From a checkpoint of a small transformer trained on Wikipedia.
Training: a variant of Muon for these matrices, 130M tokens, 3956 steps.
Each number is 500 + 25 x the weight over its row's rms, rounded and kept within 0 to 999. Layers, rows and columns count from 0. Numbers have three digits each. The size before them is the row's rms in percent of the matrix's.

# layer 3 MLP down (transposed), 704x256, rms 0.112, rows 700-703, columns 0-255
102:494525502475507503441519510501453510455457496489516505495475517549499496505497517527485455536499509457449542518506502499508482498484505483491485510435533472485522457515445487527487522463475517510486519514487481524511533495493516521505490492538514536494472515505498507504480524493502524521509480486544493537546509463525516463510478517518473475484513501495498432536430508524533512454489474545510482525490478536477494479498498510494492506500506496465556496499499491482479474526500491478501548502497513518476475547504554551530534505475518523573511519509542514522501492534525514489513479492523546545519515502503480522487510517523452512495510525550493484491519526449458474482488511497532529486490503500467454494493505517474443483494472463487467498520498523511480472541513514
099:510434471493528484504481526474500551466476508512499479476521531514527487525516506526509492491500446522540487513468477463534516532495464484498515544526510480497524526453516466520539545496541533518423512506498492485523519463498497560531513504512509442490473463499489491502540457537515463447453490504474456500489496506517503474495519493522459482449515444491479484514500473526499496513503435450510501484489530483468480514480454507528504499510480521525490499509512503513485438530540532533512509522503492494483478427487523500508476481486491509491484530495482504456497468510508522504506501507500490526503515510501437486498481483498496507497525492488490558529499521562468501515550508508486499481506524511515497488512503491451480520502492479458468502476495476489486467495509487
101:468496464488521474502517494493484500507487484498479458517462517464519462478505522561536495470508483506523497482506498510504519535512488510532487541478509536450492492465522479512470490464485483510462518510476549531488477486516472523477461495539505512485473484528538503502485472457508484484498573526507523503530483498506518504551509516461494547509455502491508504532519486477445558511496514512491480488505477454472518513456491546502456471514496546479468511478542492499528513531513510523498539460493479476502495460497521529512466532503520483468518498484523477540500486484517484503500539515499508534439527504516515500534489469520465509512527480467458492529515534462498480505509475508461484488482486495496504568485544466515537521510500523508524480534502496473528551508440514
098:542478495478480545463513537502507497510531501534515493499466494514503525531510482503487525495521511525492480499490479535549518510450512517494512488477486534510537467442522517514506543505467492476471496470521491490456522494504545484510483517531469496458516479470475510504494556504496495527512607555490467492497478520529489446498424522499518547483520499461512514533501471492507471520500518484517523504509488517480515504496450462516512500513497521500507480490488500465481458511507459510504506518522496492526540512508472472518480507493547486534475534546485470501517488490566462574501533517485489551494496481547519502534483466524501488533486500507514471504485507483522460532477492514494512477489527475516542516494518458503474493495525491498499534516510477511485545511515494
# layer 3 MLP gate, 704x256, rms 0.132, rows 701-703, columns 0-255
096:504483516534508488494507528483499512463519520503508509498466519510502530458526533478448488477517504488532505524519456483491535507504521474477505471511482462433513492496444521444453480509489488516477548520486449509520530516490499549488493528492512487561476514521531462529504448496498511508441477456505507500419507514523506475506465496487522486513490513486505488493578519523546493509509501482494550482512479489480508499526488497533555514571509516516490502493488495457485493485477506519501492508503478487498513496460513473478509471501526503490508525506506515473494510506515515510525516500465492491471482507545528466504446515523519425482525473554481515481497464514510482529506499499555476500525512519500522492506465534480516516518465502499472511516521536501534554504475528
107:503545515469472485513501500527523507495518509524480486473468535464470538478467511487439530508538549492505514478506490524529505501493537493499471483558441562524524499529467507479539513490506448484503494474467500519485457499501490466478481472528508518499539447489495544490494473532523512555493449508493502503452536527522588487496512511518486518495532503492527535527484489509541434533488509506489513520497487489482519505506493502520538542496473499495472483497495496525480493507553501478520530492506529483495514489496483478518487495521482496486485523538516516516455534494524479500491496501506463466508532529512523485507515520487467486510483463516492550466484472528455486518501449573497539513478470514484494483532496489515497463539498483466464499487522506485493478488473492
097:507524521568488480524504477456496471489485506454529465501532443481507466482521480522525476504475501517467477532503496510467511525528500496517469502480441520505465487505492485508497487497523495489511507505465487520510484512528479501446522533486493539494501490466472496536483410493501508505484488489503505491544471462459533505462515484483491506500539480502514491494518491468463524557485481507484509522520484466454539468493535450481501529558511505500471495497483486519536492483504489461460474534505488518485512454532485474530512497460513490477448503510511531502529519483491484506525516472470500473510476474501539543488502449517558489517498505494511519533478529485484471517543492467505502544495458492529539460488492501489510480456496529497448530465526501517533506487473524
# layer 3 MLP up, 704x256, rms 0.134, rows 701-703, columns 0-255
096:491482477469514500531493500461507489503530551522509515481509495514482484507482506521468526524485506498501459497504467498516466509530472515496501524451495490478483503513545525469484530504463475498500520530450519450495479510523517462448503512503490480444500499491487517503463485497524505460489511475524504539518506479532492535485509469473526459483503493512442488505488510518513514556487469513498508497521513519498505472424495478464479575497450474528500476497514527514485485522519476498498531520532480539518449469482507464450472474490499498536498473527542464514546492514491480541484485518477452497513522527480470514512516465480502487493525503501472523507506484541484471540526478554554479506488502523521455521491514513517496450537507486473512494477503422484529522518496518
107:502469474486502478481500481463488519525446483494487487499529465496491494487536451507503483517507484509505481519517491516455488516488482489489527505504536456515486485427506522526471499493511507532504518532495466466521521526510469530537480530509551498492454488493505481529532549495475484468538522502536531509546509497470502515549496488508473535511520474501524475484515519510480524519520496451488524491503498468488506459499458478504496523509501516483531503504481481437491470505498492514510516526523462476494467460537517551494510473496541498496513446479505475517513460545517502514487484516453500504502515484486498508487479461510507522522599538455516470551499513524521477478534485498519500503477532501464492488525520488534546505492480509521531505536500492498492480516551579
093:487499534514493517484476546507517502501480491544505476515517494529529546505493426503534482498506475454534530495463505526532509468483508509488475507492551488483515528503518521526457565518490466499508479496476475490438548485499498487508512496442490477454451504497486503511486515492453526562488522533506494506497484571521475475532502500464495532489486468470492507514494522516483543460529489504490473492503519509461528509516510475529485481446474495515581509502502475532496479527467512494497506522497492502478502484504489500482530488444504523478518515508442513440510487496497479498501516515445535499499469530499479493521537512479497507487508464494497504495528506519487486464487494521478504428521528527498429496531537495505525499510496480511509517483521459485500486480475481